config = dict(
    num_hidden_layers=16,
    hidden_size=128,
    num_attention_heads=4,
    num_key_value_heads=1,
    head_dim=32,
    intermediate_size=512,
    vocab_size=1208,
    hidden_act='swiglu',
    norm='rmsnorm',
    norm_place='pre',
    norm_eps=1e-05,
    positions='rope',
    rope_theta=10000.0,
    rope_fraction=1.0,
    qk_norm=False,
    attn_scale=0.177,
    bias='none',
    tie_word_embeddings=False,
    parallel_block=False,
    extras=['capped logits'],
    init='normal',
    init_std_qkv=0.0345,
    init_std_o=0.0,
    init_std_up=0.0345,
    init_std_down=0.0,
    optimizer='soap_variant',
    learning_rate=0.00842,
    beta1=0.95,
    beta2=0.99,
    weight_decay=0.053,
    lr_head=0.0103,
    max_grad_norm=2.0,
    warmup_steps=200,
    schedule='wsd',
    decay_fraction=1.0,
    decay_shape='square',
    final_lr_fraction=0.02,
    batch_tokens=65536,
    max_seq_len=512,
    doc_mask=False,
    train_tokens=300300000,
    max_steps=4583,
    dataset='wikipedia_en',
)
Each number is 500 + 50 x the weight over its row's rms, rounded and kept within 0 to 999. Layers, rows and columns count from 0. Numbers have three digits each. The size before them is the row's rms in percent of the matrix's.

# layer 11 MLP down, 128x512, rms 0.252, rows 0-42, columns 448-511
135:542497489366517501506486465473520431503456467468468488510554516471455549539477488511514523525489453615600466450472337466475403587524512547545470479458505418445515499519535564523617482537520504
093:438409423523569509505535435523542399433547471529477541617546601505582512564504571471531475446512488396464557538575531521379432469553518502514528531493419546519400536560463483499445528466522495
107:508532463420491565489422461454503473543549473462467546407573456555639597523563561445532440570569444420441419429542470471495451471588489489510516440386532486565498528334513419494534430453534505
096:571570494499508476548540518556487515504446480517540483541493546460521425439602467446497388452509411481473598436452550457479515560327475506561472480476446438468558479435429482592527439492477376
093:510522526406507483487424469570466452435538487531388507576448465468507452588512519580382541450447445489505541482470465535550460584557595452448448462393585542455402430509453549421517466503435478
101:451467449425587549413537528505606632479545472493527468591419593504489545516490492568416430501479521582470477568502491478503531595496552471549569579433498544478405525500506543551496494493397447
100:514504535548476477405439497560459489509508426596467530482493559498570451453432512440471547494441503517444390516458436524548521534452491461548502516521562446480443406471460415507502536456507514
107:535516491490475483506462476485589462479527547503512514491551535499492530542512506578459510583401444526511463438556456515541458401473564500446545597482433520579422526549553504518500561534459540
107:528554411515538423514535490435554478555500506457453536506532548452514499506407485443557470502516543492591430437418471505580509422410536444606512563550576600454473480509449476536476445450479438
102:379480547459490612521451543466475479510579487562565458441451540533426448496490602495428605567448526426448439536551517453463460453554486480547521512499541512592477464421573508515380452512442462
103:382514558435467524549567495458425481522509464583507516499487488470513485530444530548562462460481471456551507517551525506457491534468507443450592474489430537515466472563368436529588472464501475
106:609570520477474530503555455427429457477458446532534565444543503493508478525405567461484458494523387460389520507453417444474457546446520597542448552636462463470521493503435498633537492661452537
097:494476547587534473384451511442467529512421497494491549483435617562476577497483545513427569557530539424443509432551494468539489530539523466529561525503498517475491407522524450553461554568506479
098:451469477453436567453544488507468513492531489520498503430585594433394461441593479551503490474473437525506514571506497505482485510509533532461466482506518464497503439554535530580518544566528650
102:493476620575568572476515519517475533427639584502462500499451508507501502496546515531539450505454518348499559524445468537475558510502476427427489502437542528525553508431445501475511494486480472
103:522505551476495414485580543499535493485548455490584426432463534491468510564503453490461523511342524566591495378500531572394536499446453530541475582535406419528513543473556560419502499578503460
100:477541572539553560506454549503517493551405472536462551505401468529457467453439535531470537463446561571457512473557566547412537430481479477445427478420471494431539500478474542612550491524404512
102:390501448509555517516503505463558415441557516465605424525527524503610511463443492507528505437475495578529461537562436534554477477516423655490549488449447435492440468464473560539501467484557490
097:496574516460485457467411452441528463546536480458417480420475547445492488465542436512605461534533555426509419574505533495603489558398499500513535502488547527502486505476467377558387506446590435
096:542551472456472543446493484541574640526448578502542518429456528467457512512513534555375508512562483430465448468532497504459514579494539518589562597554515567478505547557533384530485462521436426
103:494519408453549467530617542463506479578485576480446461515539509499482398499497470502491575532440433492479487493570456541465560486527565568521507462468604428560556492526553503512552418491600477
099:519410522431452421495397469576545491435505634468512448480516496466472580506490492525501573516517495562462594465463477432580492513466439511459547556513469533545466478370464471455531552492568538
105:532426563423486548486482527557527614514459446492479549478475518551466464517532508595480386519498517607508477473421512503572503480515520429474538452510572490504474558439501466464491501470516505
102:460494663421675554474480447527539533542428476472467494456519546515466562466488538472483520492525350525584465466539557472566631560390512543480524445475512478530476438508485491408441548559514509
092:506445542589513461569464521446529500590475561532514530479584422491542519533508545481474455484547502574564510410623407494502506433550534542418465595550514481480543524518516450582509596578378441
099:526454484535445455511481534556546437458467518435454522454542538508507432521468534550529621540412491469462596539393522582473506463525463501499543564513499467541483511563573472500482528528524607
099:447534527507437483576536487479552510514550455573459499617540470486512478466442558471541543508532478508541558485521524464514540447453489554481452631565453581531625521548566419567474560514518559
096:622455424426520468463519476455490511495472582514396460467413523441551479486512445443604484592534411466563612490515503422453475505511559499513483525413439540450525520493421454513482520494491539
102:509400470462548483433487518493406450525513498511562516465429540452525544544542517471441456486493476502507466558468509470542484474513498436418477484592477477490421601514484549475501486621585490
098:433415367526462585550575512539435506495533408479453452445445457502545558431502488573467557439497448470552560495588536463424490489480509473540517474542506484439449549574508513459518378497505582
102:476580544511506491528555505441495554554670661437435528505412439487415472482542416509641540368477490453477509515480516499438574506576539475528511457593452459516536438443482493458497490364484463
103:498519506501539477501543414518520473360414599624600526499511498506514505481451501387440498507399435573430478617485407569505452482405549454485503516601468570581479453423501456460520534443511606
095:629496429509529630507488594564568587562450425447387562512463447470549409452455463501505418473474474456479495588487544528555509563564535515515530494497572568503486571583415397458514520573454575
098:521560513403496480578482539487596570562560505578487524475489584598381558530565379374459504567478493460508439523438418500532432469503491524546575520434559512519513429416488431522493456504467509
096:543501520547513488497499599504480403514406526562478477598525514528584531516428553577394378502563573476533477482484520497538471455425488509568499595582494513510509532514557584519490459482611451
099:482449496522455468560441489494495481480479468537423481545425439464471487508470564555447524524467475488530487504477424466457528521454570472462537469559561468496461492497534458496453525531618571
103:509523527470599480408396583531506529518465477550541486521410447438481552632447531402441409483480527547504508459485473436524429539526488493488579515495543575403446509409526528561453543573562402
095:446469528448466534488426431552437562520555486480458526472473487410454572508488557538514563578455491525406574525425439467502534505537579419581386500520457398442522493451496538555507428514498460
102:489401434587534473506460460480535442491516428444492515530553524509469469466536431524411485527500388426525522437450508605478566463595468463463598604598423540578503478511451496533484452502527529
100:477501503441596439381397395536484533550488489537591478416444551537552514547548576564484505395533437489475529474490546416469440473507508458487479563592495463475447455533464562518624586460481480
098:524446495578491513477526519519491446497510518542496492545597507484476442413537488482612553502465461486556501543563413549442530486505505484531487493518488501438426553456578540453450513517502635
106:505526587507546484496403549493369449520406520520506552525464567518524527523575545508408479582508488518462468458473461548501515476592509460433432499562469486512466449497482493509504486522544514
098:538467482484591495484516384530494478520456406453589456533502588509470473562452464523577439464481553442446425456546431484525428477516640484482381521441553491561454491514565546518413510511554616